Each number is 128 + 24 x the weight over the matrix's rms, rounded and kept within 0 to 255. Layers, rows and columns count from 0.

# layer 2 MLP up, 768x96, rms 0.18, rows 677-745, columns 48-95
[[123  73 109 127 131 118  97 155 144 102 117 147 104 115 123 126  85 128 147 151 125 164 140 146 124 166 121 134 149 102 163 139 157 138 126 119 129 123 137 149 158 108 127 139 107 115 136 140]
 [137 163 116 141 124 105 171 137 138 147 115 109 170 130 112 155 140 145 111 162  95  97 167 145 133 151 116 130 141 148 137 105 112 135 123 103 157 132  83  78  77 107 129 196 102  94 151 138]
 [ 94  91 135 138 124 103 130 104 155 121 115 134 146 138 103 100 130  85 156 179  92  83 104 129 160 144 123 115 119 113 140 136 151 108 137 125 119 127 129 142 116 147 123 177 114 147 101 167]
 [101 134 144 153 145 118 175 131 153 164 152  99 123 127 122 138  81  93 131 157 188 115 147 123 116 136 151 123  95 124 144  96  94 107 173 155 132 145 138 144  95  97 111  98 146 116 185 115]
 [113 134 166  81 151 132 129 139 106 124 100 102  84 162 133 101 108 145 153 105 130 135  87 130 119 147 154 158 130 121 135 128 118 106 120  76 122 137 110 193 102  79 173 141 164 132 144 115]
 [155  98 143  83 137 100 105 126 116 120  75 153 115 136  85 108 106 150 156 155 137 164  79 137 123 119 137 173 153  98 119  90  80 118 163 125  97 153 119 160 126  83 120 147 160 147 206  86]
 [173 130 127  92 144 122  74  77 153 115 110 157  82 176 143  99 127 134 116 109  95  87 136 135 124 183 150 124 136 150 133 118 100 101  91 156 153 118  99 165 121  92 107 129 136 145 147 171]
 [127 116 132 106 144 135 132 130 158 120 101 117 112 134 103 156 150 124 123 128 140  96 161 123 136 114 107 122 108 117 126 105 112 140  90 139 132 152 143 139 129 117 152 100 122 111 117 150]
 [172  96 105  71 150 130 130 108 136 111 122 132 158 103 150 160 116 109 134 133 116 146 101 135  92 100  95 125 128 119 158 107 132  73 134 147 135 115 150 105 137 112 150 151 125 143 151 137]
 [120 125  92 159 115  76 145 107 112 119 132 152 133 116 130 117 172 109 165 101 135 119 149 129  92 115 132 151 149 175 117 114 145  92 131 132 108 137 103 165 127 155 153  73 129 123 162 141]
 [134 109 133 134 118 134 126 115 141 180 177  82 160 106 100 111 133 122 131 172 127  98 137 123 177 100 130  77 126  99 126 125 146 150 125  71 147  92 146 129 103 147 113 115  88 110 124 119]
 [165  78 171  82 162 123 165 126 152 109 104 114 111 156 162 129 174 135 136 160 128 153 102 152 108 116 116 142 116 147 149 152 139 106 116 146 120 122 100 117 148 123 137 132 140 132 155 126]
 [132 145 132  42 183 137 126 131 133 128 110  83 139 118 147 153 149  84  99 104 140 187 140 131 118  98 108 150 121 137 150  90 174 103 130 126 126 149 171 124 123 134  62 114 140 133 157 139]
 [ 89  79 135  93 124 141 139 118 102 177 140 101 116 168 116 150  87 113  82 149  92 143 115 185 145  83 166 130 117 114 141  74 145 117 107 137 117 145 171 126  62  69 114 150 109 141 110 124]
 [125 133 148 128 145 131  86 133  95 135  94  94 103 124 110 188 110 119 133 120 103  75 104 136 144 156 116 147 157 147 110 138 133 141  84 172 136  92 109 144 131 149 139 112  95  78 117 125]
 [161  97 143 151 136 150 117 132 193 127 110 111 113 114 134 130 126 133 125 100 158 134 116 105 140 167 163 134 156 150 140  97 139 116 111 146 154 114 126 147 123 171 141 115 122 125  78 138]
 [117 133 119  66 168 127 145 125 117 152 118 135  90 163 141 145 128  86 138 160 127 183 102 179 121  66 164 119 167 132 142 138 131  79  83 104 138 167 144 150 133  91 107 119 169 156 156 102]
 [142 140 143 122 103 128 104 141 132 106  97 153 119 124 157 137 125 112 105 128 137 133  85 140 121 164 152 142 129 161 126 116 133 139 108 119 106 149 104 107 140 131 128  95  98 121 111 119]
 [118 114 182 125 146 128  75 113 121 134 121 124 109 150 109 128 138 133 167  85 119 145 144 105 147 132 173 183  90 137 172 116 129 120 128 137 148 151 102 121 134 100 142 112 113 120  97  66]
 [135 123 159 106 156 129  97 121 145 132  91 108 156 154 152 129 146 151 185 110 180 132 143 151 146 134 178 150 123 124 156 119 116  99 143 134 150 119 100 138 120 123 128 128 173 112 130 145]
 [115 132 118 142 154 135 145 136 107 114 155 150 118 112 116  76 139 191 115 143 144 101 119 157 120  93 165 150 152 101  94 143 143  92 146 111 131 157 147  94 138 100 116 149 137 142 122 158]
 [151 100 135  94 139 102  86 154 144 135 159 134 147 145 160  95  88 120 102 121 114 103 123 162 105 170 149 114  93 104 134 102 140 110 102 123 125 146 136  63 138 157 147 130 105 152 114  92]
 [137 175 132 125 102 128 119 112 113 194 160  68  75 162  84 143 115 125 116 196 129 133 103 108 112 162 105 134 129 118 134 128 146 135 108 147 111 172 141 131 137 134 105 158 123  94 127 141]
 [127 129 118 143 164 123 134 156 139 121 133 109 113 134  87 109  75 131 145 156 160 129 121 158 139 140 137 140 123  89 147 103 187 131 110 110 125  98 130 125 141 131 162  94 140 148 128 150]
 [116 120 115 134 138 115  64 123 161 143 108 128 114 106 131 111 150 141 129  92 170 116  81 127  97 131 142 134 132 149 116 162 167 115 114 160 151 124 143 127 159 154 141 146 152 105 104 108]
 [170  68 108 127 141 171 152  96 159 124 136 150 180  63 100 123 132 141 187 140 146 114 109 123 160 132 158  97 129 119 108 131 126 111  61 122 130 122 134 110 121 118  88 157 147 114 153 122]
 [149 134  78 149 123  96 118 137 135  96 137 129 124 144 112 110 149 148 128  74 147 188 102 153 138 118  90 141 131 154 102 144 130 135 107 136 110 131 119 142 144 135 165 129 114 133 151 112]
 [115 114 121 154 163 115 147 101  74 119 147 138  95 116 111 127 135 120 113  88 130 151 136 138 101 128 122 131 118 104 138 161 114 106 126 129 121 130  90 120 159 126 113 142 141 135 139 125]
 [136 124 114 106 130  83 125  94 128 154 146 108 114  98 163 101 118 101  82 105 131 136 107 144 131 154 140 103 135 205 127 151 160 156 102 157 133 126 113 147 141 148 136 126 134 158 127 132]
 [127  92 115  81 109 144 140 103 148 126 136 126 116 144 111 135 117 129 134 138  96 146 124 137 162 110 158 134 145  97 109 123 158 153 140 112 192 157 123 132 122 103 172 106 144 152 134 109]
 [131 108 117 159 124 137 173 129 166 144 146 115 125 141 103  78 142 125 105 113 140 139 151 126 133 122 153 123 121 135 132 134 138 137 149 117 137 113 105 121 113 101 178  81 123 108 102 136]
 [140 111 123 160  95 111 133 115 130 145 128 129 143 104 151 107 119 120 145 154 130 100 144 135 119 104 124 160  56  67 138  87 126 172 116 116 153 145 151  99 110  92 114 159 129 130 156 113]
 [145 138  84 177 135  94  90  82 129  98 122 142 109 112 124  95 191 126 138 114 175 137  82 150 122 138 121 116 182 116 126  88 155 105  99 147  86  95 103 136 126 145 154 104 162 117 125 133]
 [138 114 144 111 178 112 175 142 138 139 126 133 116 116 139 112  87 129 109 148 115 152 116 158 170 106 146 127 121  96 127 105 113  71 133 141 111 167 156 118 120 115 117  78 134 158 188  79]
 [ 73 164  85 103 130 180 145 122 175 118 164 148 112  82 105 129 189 138 112 139 165 135 141 120  98 131 146 117 118 140 127  84 198 108  92 105 163 165 198  72 131 107 141 158 182 163 138 127]
 [156 148  84 134 156  89 105  95 144  72 124 103 154 123 151 119 122 129 154  92 123 160 165 110 113 125  81 111 143 183 115 140 137 144  93 132  97 120 107 150 116 163 160 137 164 142 142  97]
 [120  88 110 103 123 125 133 156  99 139 137 117  88 146 134 115 111 129 124 140 138 104 124 150  77 142 150 157 118 109 110 113 113 137 159 133  93 162 153 119 114 121 133 145 177 162 180 127]
 [158 155 142 132 109 139 110 130 186 150 153 125 120 121 115 124 154 101 114 135 120 125 137 129 114 132 143 120  79 142  97 142 108 119 141 154 150 142 112 162 129  86 116 143 113 112  80 151]
 [123 110  99 120 104 170 146 111 156 132 130 136 160 103 103 108 164 120 121 113 151 148 179 133 143 132 135 129 111 135 114 107 149 145 110 100 151 142 171 135 130 117 176 149 138 112 162 159]
 [ 69 120 146  79 170 121 145 134  66 160 109 160 108 102 151 108 110  78 121 177  93  85 125 127 110 157 112  75 153 112 123  98 166  88 158 105 134 112 121 153 140 156 149 135 130 155 128 116]
 [153 140 115 105 145  29 168 114  87 119 117 148  93 130 123 128 181 124 108 151 136  86 126 138 117 127 123  87 140 136 129 138 137 120 179 152 126 116  86 182  79 162 113 147 141  67 148 156]
 [129 136 121 114 153 134  66 102 133 129 104 134  96 192 132 134 111 145 137 121 118 122 125 136 143 150 160 114 148 179 151  93 133 116 138  96 123 127 105  82 131 130 152  95 108 156 155 135]
 [120 138 136 108 133 144 110 115 152 115 114 138 148 158 163 128 102 109 139 100  93  85 140 119 143 123 131 146 132 124 127 111 146  85 121 138 139 171 162 157 105  92 132 126 121 134 128 147]
 [131 144 121 134  95 113 122  91 113 159 125 179  86 173 150 132 148 123 120 135 125 114 137 147  95 116 165  77 134 123  95 163 118 122 172 101 129 129 147 150 145 129  86 153 132 137 108 153]
 [127 165 100 105 155 104 148 122 146 149 135 126 123 132 118 119 113 137 102 140 151 122 126 144  85 138 164 135 145 120 155 148  70 144 177 106 115 146 174  85 120 134 117 120 106  90 144 131]
 [132 140 149 115 142  19 125 115 157 107  99 116 141 136 127 108 144  97  89 136  82 125 146 170 172 166  89 136 136 113 120 165 146 133 117 188 132 145  99 128 101 122 131 145 161  96 125 109]
 [102  98  66 142 122 107 133 136 141 121 161 127 164 119 105 160  92 127 124 109 145 144  99 110 117 132 152 167 202 146 136 152 157  93 101 125 168 135 130 126 148 119 105 112 108 139 109 136]
 [113  99 177 138 146 125 143  84 121 162 155 139 156 116 142 132 149 139 107 126 127 116 122 139 137 152 110 116 137 114 134  96 135 129 152 128 109 112 175 150 132  96 142 132 130 152 103 121]
 [149 137  96 145 131 198  85 131 143 126 123  75 150 140  68 112 118 138 152 147  92  83 133 127 153 110 107 144 117 110 158 141 102 137 107 120 160 159 150 116 129 110 108 195  95  99  96 117]
 [139 150 109 155 130 132 121 108 123 155 125 136 131 122 107 128 125 158 136 124 145 128 136 117  99 123 164 121 132 115 112 119 130 111 114  87 154 170 141 140 102  95 147 144 116 150 139 167]
 [121 137 150 171 158 131 146 117 108 122 168  75 115 118 132 132  78  89 147 169 168 144 119 127 152 106 157 139 109 121 138 121 133 153 111 117 162 141 151 162  96 178 136  85 139 109 103 130]
 [131 123 112 130 152 122 131 103 136 154 150 119 147 147 107 109 196 171 125 135 172  83 107 153 136 114 160 134 141 123 154 127 143 156 119 113 158  97 146 103 146 122 148  78 134 114 104 186]
 [139  98 113  97 153 130 152 133 150 115 117 134 124 131 121 143 161 126 116 150 112 131 160 104  80 121 146 121 159 191 142 138 119 173 142 109  96 185 144 110 140  88 101 139 124 143 120 121]
 [122 134 157 117 129  67  89 103 137 123 132 136 113 123  99 112  96 146 105 181 105 127 160 152 137  56 117 127 121  92 137 118 135  70  76  97 161 127  79 171 108 107 117 141 126 141 137 102]
 [ 99 141 122 107 145 155 130 112 135 171 129 135  66 123 137 128 118 157 150  74 121 147 121 147 100 101 146 165  82 106 152 117 144 141 160  90  98 134  85 209  96  42 153 156  90 131 132 164]
 [118 119 178  78 160  93 164 116 127 116  75 102 113 152 159 128 161 139 106 125 165 142 165 122 117 127 148 161 129 135 116 115 127 110 145 184 123 111 117  85 162  97 120 163 137 123 118  89]
 [136  72 157  99 158 111 105 130 125 122 119 139  94  93  87 116 114 121  94 149 130  75 135 117 119 112 129 131  79  93 126 163 134 129 164 145 183 157 149 123 107 131 132 124  87 119  78 108]
 [158 134 134  85 122 117 132 159 110 146 139 119 110 115 122 125 157 136 106 155 174 141 123 138 124 144 161 135 138  97 132 113 173  95 105 109 117 134 170 104  77 119 169 144 132 109 111 133]
 [121 126 107 120 133 141 145 110  99 150 134 143 118 180 134 116 122 128 152 108 121  92 113 129 148 112 127 111 118 150 159  76 126  79 132 127  98 140 138  64 157 105 104 154 121 131 144  80]
 [116  75 167 163 142 152 144 127 114 122 134 123 160 137 126 122 150 104 148 119 120 134 118 123  96 130 125 114 159 119  93 108 129 145 129 125 134 165 124 154  96 122 107 128 128 130 114 167]
 [136 144  84 110  93 135  84 114 160 135 111 134 106  90 150 203 124 143 121 101 149 138 103 152 102 140 128 103 133 128 178 127 152  74 120 123 142 167 156 107 108 108 125 147 140 118 149  84]
 [162 178  83 146 121 139  75 138 107 111 109 158 136 156 101 151 138  88 107 118 155 144 127 150  93 155 140 111 141 104 114 108 106 122 116 105 102 110  96 156 116 195 167 115 111 131 119 177]
 [125 157 133 167 112 136 147  92 115 101 104  86 110 118  74  60 144 118 121 157 133 115 141 172 161 130  69 135  98 126 145 109 141 148 136 101 111 120 127 141 144 147 149 176 117 119 118 138]
 [156 118 113 130 129  89 104 128 129 169 151 134 144 120 118 169 160 138 128 135 139 110 149 135  92 144 140 134 151 108 138 144  94 122 107 135 133 117 125  96 160 156 143 119 120 124 111 156]
 [109 130 137  65 120 146 136 147 117 112 128 175 114 142 147 105 138 137  89 113 146 123 156 133 155 150 173 123 136 120 126 152 144 150 149 111 125 106 110 129  54 126 147 123 144 140  77 135]
 [100 170 106 153 151 117 170 125 118 200 152 144  99 118 102 154 128 125 112 134 101 114 117 150 120 120 120 124 125 138 136 113 158 163 155 154 163 169 107 134 131 143 118 122 148 159 136 119]
 [150 100 149 144 103 114 128  99 152 167 116 128 152 161 113 135 136 115 157 115 111  94 123 125 132  98  87 114 132 126  71 138 150 154  85 153 101 131 105 121 154 152  74  84 161 145 131  91]
 [121  77 132 155 136 126 152  93 159 128  92 148 122 178 125 134  93 112 127  97 134 145 169 148 161 123 114 114 113 116 144  70 134 144 115 129 137 139 127 110 160 126 161 109 134  75 130 172]
 [118 158  93 117 112 145 155 117 142 134 159 100 123 152 109 147 129 114 120 146 119 134 158 141 139 125 125  77 122 151 120 154 139 150 142 174  99 116 136 118 101 135  94 136 110 100 126  91]]
# layer 2 MLP down (transposed), 768x96, rms 0.324, rows 677-745, columns 48-95
[[112 128 114 147 137 103 141 132 104 151 106 128 146 113 132 114 103 138 117 126 140 133 175 143  87 155 118 132 160  96 136  82  76 109 149 125 115 125 140 163 127 138  70 156 155 129  84 133]
 [150 110 138 116 137 135  87 126 132 118 136 131 147 161 152  93 185  88 107 136 154 153  89 108 147 121 139 131 130 115 120 167 130 134 115 162 111 135 141 132 141 124  86  95 122 122 141 126]
 [ 80 151 143 116 144  82 130 136 146  86 131 152 123 148 117 169 126 109 156 154 119  64 141 129 144 158 123 109 130 163 125 155 146 116 135 108 106 139 126 130  97 126 120 107 114 148 135 148]
 [194 146 146 124 126 101 140 130  99  95 128 160 130 129 123 145 135 119 150 135 126 135 216 133 163 135  96 182  98 123 134 130 166 118 144 139 106  77 159 109 147 171 127 139 105 139 111 119]
 [205 154 119 108 158 152 150 133 168 110 126 157  97 144 100 151 122 115  62 164 121  80 173 167 102 123 151  93 125 126 122 133 135 167 116 152 128 143 114 113 102 189 132 165  86 154 168 154]
 [149 116 148 133 122 164 163 164 106 136 135 143 144 128 128 151 160 170 119 175 135 132  99 114 133 139 146 146  93 106 128 108 137 186  86 148  71 132  81 128  96 135 145  80  82 170  99  92]
 [152 129 110 195 130 132 132  94  99  63 134  78  99  98 153 118 149 111 149 131 111 137 106 104 174  94 120 176 162 108 149 103 127 144 131 131 118 123 112 122  89 125 111 114 138 164  97  83]
 [ 86 162 154 133  91 164  99 115 116 124 141 110 141 147 112 118  70 105 162 117 115 151  94 133 130 142 114 119 146 150 162 122 103 111  93  96 182  78 116 166 150 170 117 152 118  86 157 130]
 [124 103 106  94 136 105 116 124 145 138 136 141 126 120 106 127 183 112 104 124  91 131 101 111  99 151 147 123 139 158 151 147 119 126 125 135 125 154 112 142  80 114  78 162  89 150 189 141]
 [130 112 146 129 109 163  92 161 148 168 149 162 106 124 172 144 104 128 169 152 111 110 124 139 161 122 120 105 107 129 142 112 161 100 125 103 151 111 132 118 125 126 113 119 127 125 138 159]
 [120 105 142 123 170 125 186 105 108 145 146 128 161 101 108  83 118 143 118 149 119 123  98 150 150 136 144 116 100 102 172 154 120 111 102 163 133 150 137  96  88 174 133 114 125 110  94 100]
 [143 143  94 130  99 144 154 146 125 121 141 105 133 139 123 128 131 133  82 132  84 154 134 112 138 187 119 103  80 113  99 147 128 107  75 126 154 100 116 104 107 159 119 118 133 124 143 102]
 [141 159 108 157 119 104 103  96 119 149 139 119 170 176 161 107 146 149 132 101 127 160 153 110 166 140 135 168 124 122 105 116 108 159 120 169 141 113 100  92 160 132  91 171 123 124  91 137]
 [161 178 121 126 125 129 138 125  91 149 144 142 181  81 127 155 142  99 124 134 116 123 129 121 148 142 163 108 129 101  98 145 110 168 137 114 129 106 148 187  93  88 145 106 172 127 149 109]
 [ 76  96  93 143 139  79 121 105 164 117 139 133 128 136 123 113 121 108 133 152  80 103 120 126 172 119 141 139 120 135 105 145  88 105 162 163 106  91 150 189 106  94 118 132 161 107 111 105]
 [166 114 131 142 153 116  91 157 176 106 151 109 135 105 170 112 126 112 152  79 138 156 128 137 109 109 135 143 200  97 144 127  80 145 169 147 153 111  74 139 112 134 129 149 157  87 119 108]
 [115 118  99 167 118 172  99 144 149 145  92 164 133 110 113 117 161 152 138 156 142 154 114 169  91 163 129 105 144  98 107  88 118 114 122 145  93 108 115  97 108 120 125 101 102 134 156 147]
 [ 90 133 106 125 125 155 142 116 154 128 133 121 105 117 106 132 128 139 159 120 133 131 170 127 147 131 103  87 133 134 127 116 175 107 131 137 170 138 160 156 135 128 154 163 133 111 133 107]
 [105  96 100 156 113 118 100 126 130 154 145 121 127 125 108 103 133 137 139 121 131 116 119 126 123 136 121 110 148 147 130  98 165 172 149 146  74 122 131 122 114 127 165 112 145 114 147 123]
 [ 95 173 109 131  96 145 103 133 119 163 132 140 111 165  86 141  92 153 130 159 117 163 120 121 111  89 106  94 131 108  89 122 175 170 134 103 108 118 157 116 113 141 116 106 100 154 125 104]
 [160 165 111  86  71 159 121  86 140  89 130 146 139  83 167 120 112 111 163 133 129 107 141 155 168  76 118 156 133 131 134 110 112 120 136 146 138 114 112 139 141  95 125 133 127  94 140 104]
 [139 176 105 164  95 163  62 112 123 132 202 140 130 143 103 123 162 137 146 131 151 119 140 115 132 148  88 136 134 132 122 140 115 143  89 102 114 131 123 163 119 126 148 116 123 146 174 102]
 [142 124 108  91 166 129 119 161 123 135 139 155 103 114  84 111  63 152 155 116  90 147 175  88 115 118 114 153 109  84 125  91 162 130 133 101 120 117 129  89 126 154 102 116 157 136 150 137]
 [123 122 152 161  85 135 152 134 117 149  89 119 155 131 143 109 107 115 110 125 106 117 116  98 164 124 120 101 111 126 159 123 117 140 158 123 137 147 125  75 148 125 136 143 155 161 132 141]
 [157 120 130 120 102 158 164  87  94 125 183 145 173 131  98 145 141 116  97 102 106 111 137 115 139 132 127 132 129 126 125 134  93 117 112 121 126 108  93 102 127  89 124 157 104 130 130 151]
 [164 118 149  85  92 145 133 172  94 171 115 129 160 108 115 120 134 140 116  92 140 125  71 128 151 125 145 134 131  79 145 114 120 105 141  71  98 134 158 136 132 170 113 104  92 144 138 107]
 [156 128 119 100  88 103 100 117 180 126 107 139 122 137 117 110 131 125 164  84 113 156 154 101 106 126 119 105 162 131 151 164 160 103 139  99 106  97 149 152 142 134 134 110 110 137 128 188]
 [122 130 149 134 135 100 125 155 170 147 121 113 150 126 166 143 132 137 112 113 131 134 168 100 133 112 132 170 118 164 158  71  85 110 109 111 104 173 162 114 126 117 161  92 109 123 142 116]
 [108 120 105 104 106 137 105 169 120 120  94 116 123 115 121  99 115 113 156 131 157 127  77 103 144 175 163 122 107 152 143 148 121 112 115 119 115  99 145 134 162 110 141 136 132 165 145 171]
 [101 138 136 150 132 115 106 130 174 123 113 138 145 118 124 142 159  84 148 108 133 123 147 104  90 108 104 133 128 113 100 105  62 132 145 155 149 144 137 162 135 132 138  76 112 166 137 148]
 [ 90 131 124 128 112 104  82 110 101  88 147 117 141 123 147 153 134 137 141  90 152 104 130 129 118 116 129 145 101 140 121 108 146 134 158 101 118 116 115 139 116 131 128 125 178 141  83 117]
 [141 118 122 140 107 131 125  72 107 120 160 110 115  91 153 112 109 127 170 151  77 130 151 141 158 133 120 159  84 104 167  99 107 137 130  67 136 134 107 131  91 166 100 131 115 162 137 125]
 [142 141 111  80 131  86 126 110 123 143 129 116 166 155 154 140 105 150  95 118 100 112  83 142 105 131 135 142  81 156 115 147 105 112 164 158 197 120 155 117 136 123 128 113 115 120 133 124]
 [ 78 136  82 116 105 130 115 174 148  98 134 158 140 152  85 136 162 115 133  96 147 153 127 124 121 137 164 111 122  76 146 114 139 144 127 143 146 126 102 158 129 135 127 101 145 124 127 146]
 [164 148  99 147 125 189 116 172 128 154 114  91 138 106 119 103 132 150 122  89 115 110 121 153 103 143 132 125 111  92 134 108 180 136 113  78  71 103 102 143 125  96 155 149 126 161 153 109]
 [159  90 106 111  96 106  88  85 156 102 113 167 128 191  65 101 107 106  96 117 140 117 152  88 128 155  92  85 158  96  61 121 104 134 146 141 133 136 141 170 147 188 187 115 143 131 132 111]
 [143 126 114 134 167  92 146 156 132 121 112 135 154 149 126 108 120 149 132 138  89 138 111  90 107 150 134 136 127 138 156 157 102 112 140 118 122 106 127 101 175 147 144 105  94 136 143 148]
 [ 99 136  87  78 145 118 120 118 117 114 119 181 124 138 157 104 116 149 155 135 126 193 131 147 150 122 145 169 139 111  84 106 129 115 129 168 103 148 130 140 125 160 106 146 140 106 152 144]
 [122 149 110 140 109 167  72 118  98 118 130 143 134 130 119 144 107 147 146 143 125 166 123 156  78 137 152 108 132 145 125 158 118 137 112 165 157 133 146 137 107 126  98 139 100 140  96 137]
 [138 166 122 100 102 120  92 109 165 162 102 141 131 145 131 114 157 160 103  66 148 124 165 117  99  87 105  94 117 134 148 192 128 130  85 141 148 144 119 112 131 116 109 112 125 110 122 127]
 [104  86 121 165  84 135 119 163 126 114 132 136  77 126 128 114  73 180  90 123 118 152 167 121 117  75 100 107 113  84 122 118 127 184  43 135 140 142 164 115 135 152 124 131 110 132  88 138]
 [ 64 145 122 157 140  96 168 142 136 109 140 139 166 124 129 147  85 101 119 122 123 140 111 133  93 108 135 121 101 137 110  96 110 122 119 102 190 183 146 122 132 112 106 136 155 126 142 137]
 [119 152 134 121  92 114 130 135 161 134 145 112 169 111 150 139 128 171 134 106  83 134 104 119  97 138 110 109 149 137 156 121  59  88 158  97 142 149 117 117 139 137  85 110 134 148 117 126]
 [110 161 121 106  85 150 152 102 147 126 127 150 167 131 116 138 113 136 100 111 123 132 108 119 149 118  84 148 121 135 139 152  80 139 132  66  99 143 117 128 118 100 112 128 125 157 129 111]
 [174 144 106 143  72 124 124 139 149  76  96 121 144 139 115 123 149 121 132 133 123 159 169 100 165 130 104 173 121  83  74 138 143  97 115 163 159 146  82 156 133 130 133 112 128 143 130 112]
 [125 138 130 142 141 154 113 111 116 144  89  92 108  96 146 125 103 213 101 102  78 127  82 150 142 101 139  49 160 167 115 120 162 122 126 111 111 149 156 116 143 109 133 120 125 124 116  93]
 [143 132 124  92 126 181 107 131 189  80 129 132  98 183 124 118 138 116 136 136 126 107 146 133 133 151 141 114 118 117 115  84 173 159 135 144 125  84 150 119 116 109 173 137 129 104 150 118]
 [141 140 133 136 115  96 122 189 117  88 164 119 149 148 155 101 101 155 119 133 149 106 120 116 138 153 107 160 129 149 133 119  96 149 140 137 105 151 103 121 101 154 113 111  97 114 126 120]
 [123 120 112 132 146 125 139 143 108 121  91 112 140 135 132 130 122 137 175 174 139 151 134 140  94  78 138 138 135 188 169 105 109 122 164 116 159 143 128 116 113 104  88 124 136  76  89 158]
 [155 111 126  90  95 140 147 112 104 114  86 175 122  78 114 131 154 128 134 121  98 117 163 127 151 162 127 128 127 129 134 119 142 118 109 144 133 132 161 133 101 136 155 117 155 126 143 137]
 [127 116 151 130  85 149 138 137 145 130 175 165 132 104 160 158 171 139 127 112 153 147 142 148 164 118  98  76 114 120 122 126 127 118 149  72 141 113 127 175 137 138 147  94 139 115 131  89]
 [ 93 124 125  91 156 113  98 126 130 118 153 134 116 127 117  68 148 115 153 183 133 132 115 173 120 154  78 144 163 128 173  92 132 117 123 141 123  97 143 125 100 110 132  98 121 166 125 144]
 [156 137 147 106  97 143 153 174 127 111 151 122  91 133 176 136 134  94 117 121 183  98  82 125 159 118  81 117 133  95 140 132 164 128 117 140 111  82 135 102 124 118 106 131 108  89 135 172]
 [122 125 127  99 147  98  71 152 135 158 122 166 156 125 156 186 134  83 135 163 128 137 141  82 151 131 160 117 129 117 138 186 187 110 121 135 120  93 157 159  81 110 105 141  64 107 124 119]
 [ 98 174 143  94 149  78 104  82 130 145 158 135  79  92 123 146 183 190  92 137 159 156 145 159 106 109 174 109 102 155  88 148 100 144 134  89 148 127 108 113  79 108 180 103 154 102 141 147]
 [113 160 113 179 124 119  84 142 128 119 155 105 145  96 102 108 100 166 128 148 133 130  87 124 171 123 120 127 123 119 161 154  84  99 109 108 129 172 142 139 127 128  94 103 142 125 157 141]
 [117 146  67 139 115 192 105 101 168 131 112 126 159 170 101  96 103 127 130 157 127 121 110 136 109 153 100 136  76 110 178 116 143 156 166 114 143 135 127 168 157  99 162 102 140 186 136 148]
 [160 144 163 117 116  71 133 148  77 123 117 122 137 101 162 144 187 127 162 105 131 116 163 108 159 115 106 124 109 131 139 134  85 118 119 141 154 134 101 101 114 151  64 145 105 178 107 135]
 [134  93 135 127  90 119 120 165 137 154 112 161 118 125 122 143 138 119 148 112 154 172 142  88 147 101 120 110 101 131 119 120 121 157 137  98 128 132 106 122 124 143  97 135  81 151 116 127]
 [137 148 146 124 111  97 120 169 111 134 139 140  95 147 181 154 114 131 134 131 113 130 113 152 127 107 126  89 147 133 169 152 141  86  92 153 145 120 158 107 150 127 141 150 120 149 106 113]
 [ 85 147 140 137 128 156 108 150 162 110 132  96 145 146 166 139 143 121 146 117 105 150  79 112 130  87 120 101 116 126  92 164 106 136 112 131 124 119 125 117 135 167 137 119 124 107 103 111]
 [141  98 156 155 153  88 111 125 155 153 151 100 112 100 139 106 130 141 124 153  97 128  93 128 123 153 120 157 128 155 178 104 117 157 122 121 142 103 139  86 105 139 113 168 104 123 115 127]
 [149 141 124 177 137 119 157 138 114 172 142 143 164 135 154  98 131  76 153 180 103 129 126 124 137 160 148 117 119 112 128 123  71 135 118 122  86 153 122 143 140 172 137 130 105 102 130 184]
 [134 128  93 104  90 122 100 127  57 115 115 153 106 145 130 128 167 102 136 163 162 122 146 119 133 161  99 155 110 107 105 174 126 132 136 100 121 140 171 122 173 128 151 159 106 170 148 123]
 [148 109 147 131 108 149 110  88 146 130 158 164 153  60 106 137 131 150 119 101 151 111 120 118  94 160 126 132 127 116 117  98 113 150 151 118 105 154 129 130 145 127 136 115 145 191 122 104]
 [152 159 139  87 140 110 103 152 123 107 139 118 104 196 129 118 153  91 136 141 157 125 100  96 126 105 121 162 137 137 125 106 117  83 150  88 117 106 125 137 129 145 116 131 158 133 125 140]
 [145  83 140 163 114 118 153 158 105 128 160 117  59 117 102 132 107  97 123 152 138 157 102 156 121 163 118 109 113  96 119 136 231 131 129 157 134  79 156 151  98 133  98 149 164 115 143 159]
 [118  94 109 138 109 117 119 123 149  73 118 149 127 110 116 156 118 121  98 112 103 116 144  90 129 125 141 164 106 106 105 109 115 108 170 116 143 155 140 121 166 120 100 104 167 176 149  98]
 [116 118 130 132 138 154  97 138 122 132 106 146 156 116 139  83 129 137 156 127 121 128 136 144 132 151 119 141 112 140 138 163 141 110 123  79 131 148 150 156 133 163 142 145 116 149 128 157]]